Weights of a small transformer language model: vocabulary 2048, a variant of Muon for these matrices.
Each number is 50 + 15 x the weight over its row's rms, rounded and kept within 0 to 99. Layers, rows and columns count from 0. The size before them is the row's rms in percent of the matrix's.

# layer 6 attention key, 320x320, rms 0.0321, rows 0-21, columns 64-127
084:41 40 52 34 35 48 38 33 52 35 66 64 56 50 62 39 38 59 21 78 70 50 52 42 48 40 73 35 56 59 53 49 30 59 55 29 65 35 82 87 21 25 65 26 50 45 48 56 52 43 73 66 55 62 45 64 45 61 60 69 73 37 77 44
090:47 59 57 32 48 17 61 27 61 50 61 54 63 64 85 65 60 36 33 66 45 54 54 56 33 74 55 57 45 27 40 36 42 52 66 67 62 50 65 45 45 41 31 56 37 48 49 57 46 75 29 38 21 40 76 52 25 50 49 65 44 18 38 87
080:24 61 48 64 45 44 41 27 42 48 50 42 51 54 52 61 48 27 73 24 42 48 43 50 81 20 46 22 23 55 52 49 63 56 61 49 40 72 51 46 62 20 61 53 46 48 35 67 42 55 62 24 68 57 65 37 43 40 40 63 16 58 66 77
089:65 34 32 22 69 27 40 57 51 46 42 40 42 52 80 36 49 20 59 21 49 39 49 69 44 39 54 57 63 66 40 18 58 29 57 49 25 61 43 47 40 57 45 63 59 63 54 57 34 25 49 72 59 52 37 58 42 37 80 30 16 36 36 45
079:30 19 43 44 43 48 61 54 50 58 54 75 55 66 17 31 44 25 45 57 49 30 24 39 56 41 42 55 47 79 72 58 51 41 60 15 53 31 65 55 45 61 29 48 62 53 22 53 27 55 53 77 40 64 71 47 35 37 66 64 50 46 50 61
088:69 63 36 25 54 63 39 68 33 37 43 44 62 66 41 38 39 44 52 16 62 46 34 72 62 38 16 34 70 46 46 35 33 58 69 31 49 69 54 51 36 37 30 59 68 36 25 65 54 54 32 58 37 42 80 57 53 66 45 30 47 97 31 55
074:25 44 77 47 22 61 57 18 43 36 49 58 80 64 54 50 54 37 31 59 51 52 17 38 30 40 44 67 56 32 60 51 63 42 59 36 45 61 58 50 65 62 35 31 45 43 61 35 25 54 56 75 41 52 70 46 37 70 72 56 49 48 24 53
071:53 32 40 53 65 36 47 59 33 50 48 50 30 51 35 42 36 50 84 39 64 43 77 43 82 67 45 32 49 79 50 62 66 56 56 74 60 54 44 48 31 41 48 53 17 50 57 66 39 55 48 39 66 31 60 58 60 44 58 39 57 61 53 49
069:77 39 66 58 41 41 39 66 47 67 51 32 52 49 58 61 49 29 81 34 41 75 45 43 71 60 76 19 42 53 47 60 49 50 59 73 60 31 57 47 43 46 66 47 43 53 31 43 30 45 44 84 65 27 45 36 62 52 55 65 30 41 57 66
084:39 79 34 27 29 40 18 45 50 46 30 82 52 55 59 31 92 48 37 39 38 26 60 72 54 74 60 14 43 34 56 59 49 63 45 34 45 72 27 51 47 34 65 50 77 56 48 39 54 78 52 56 20 59 68 49 38 35 75 41 49 62 35 33
078:57 49 53 75 50 74 48 27 42 63 49 57 29 66 32 47 58 25 66 55 40 46 40 31 62 64 57 38 54 56 46 49 50 66 53 39 52 54 69 40 58 72 50 52 39 46 43 43 30 62 39 62 65 35 64 53 54 61 51 55 47 42 31 62
077:68 45 54 57 77 37 36 43 55 70 56 56 44 45 40 62 58 41 22 59 85 67 52 48 73 42 35 38 29 36 38 51 67 53 43 85 37 50 53 34 53 39 35 70 38 64 52 42 42 23 45 24 40 43 54 70 46 46 56 58 57 46 44 17
096:16 41 34 57 48 52 42 44 51 48 63 29 71 55 57 81 38 60 45 34 62 35 56 39 38 56 63 50 30 52 58 46 38 57 45 24 51 56 52 57 73 36 51 46 58 49 56 40 83 55 57 79 43 43 53 21 46 62 57 34 47 45 30 52
081:29 35 32 65 42 41 60 45 32 38 45 70 29 35 62 59 63 61 23 43 56 65 66 64 77 47 40 52 59 64 37 53 77 21 60 64 39 43 45 41 62 56 40 54 56 73 61 16 37 55 57 48 56 76 69 54 56 50 63 32 55 36 41 43
105:44 53 44 55 10 63 66 48 32 69 61 53 51 49 56 71 42 78 53 68 67 73 41 40 77 48 63 42 37 30 47 44 44 29 65 66 40 43 23 62 55 39 72 51 44 43 41 37 58 80 45 44 76 66 44 48 79 17 49 57 62 59 65 48
116:56 46 39 29 47 43 71 37 73 60 50 43 41 36 60 63 67 61 42 57 55 32 54 48 19 58 75 56 27 41 67 07 41 43 12 70 45 79 41 53 53 34 64 76 29 37 51 57 42 23 74 39 35 35 33 45 54 15 40 56 50 56 56 71
125:51 47 39 23 57 52 60 62 44 47 51 64 45 59 09 45 46 48 65 59 42 65 63 46 68 33 58 52 42 76 54 34 35 46 84 54 42 46 71 58 38 57 49 65 50 27 43 61 36 85 26 34 45 36 81 61 44 12 40 28 68 65 81 33
123:34 44 52 49 52 56 63 57 31 74 74 52 68 24 43 70 56 15 64 67 51 64 54 42 61 51 29 33 43 47 36 35 62 44 55 52 36 64 44 40 64 41 44 52 77 29 56 58 76 64 49 59 63 50 73 40 45 57 47 53 17 60 50 53
120:49 27 74 42 58 76 65 61 55 57 33 54 52 49 60 35 84 71 72 46 56 01 41 67 58 41 55 75 65 47 61 66 57 28 59 52 55 70 16 27 66 63 52 44 38 67 47 47 31 37 50 46 63 52 61 57 15 47 54 33 35 30 63 45
115:31 26 42 74 69 42 55 30 51 55 58 52 36 67 44 84 49 45 43 37 62 41 60 35 67 36 50 56 43 63 61 49 55 50 54 51 54 45 52 75 52 63 59 61 37 51 62 77 28 48 37 65 83 47 37 64 54 54 59 69 69 57 43 37
118:76 45 32 48 63 34 32 65 45 67 43 34 59 40 43 73 29 48 66 48 42 42 25 67 53 68 51 59 51 45 69 58 59 54 49 46 37 42 31 67 42 78 23 27 68 37 50 48 47 59 18 67 27 37 18 39 30 48 55 53 38 53 55 58
119:37 59 62 52 53 56 41 27 72 29 49 17 54 37 37 48 57 77 64 41 50 31 43 54 58 71 68 45 43 51 62 20 41 55 45 67 44 60 45 64 51 81 68 45 51 44 73 27 65 67 60 72 39 76 54 57 26 45 36 48 63 64 36 59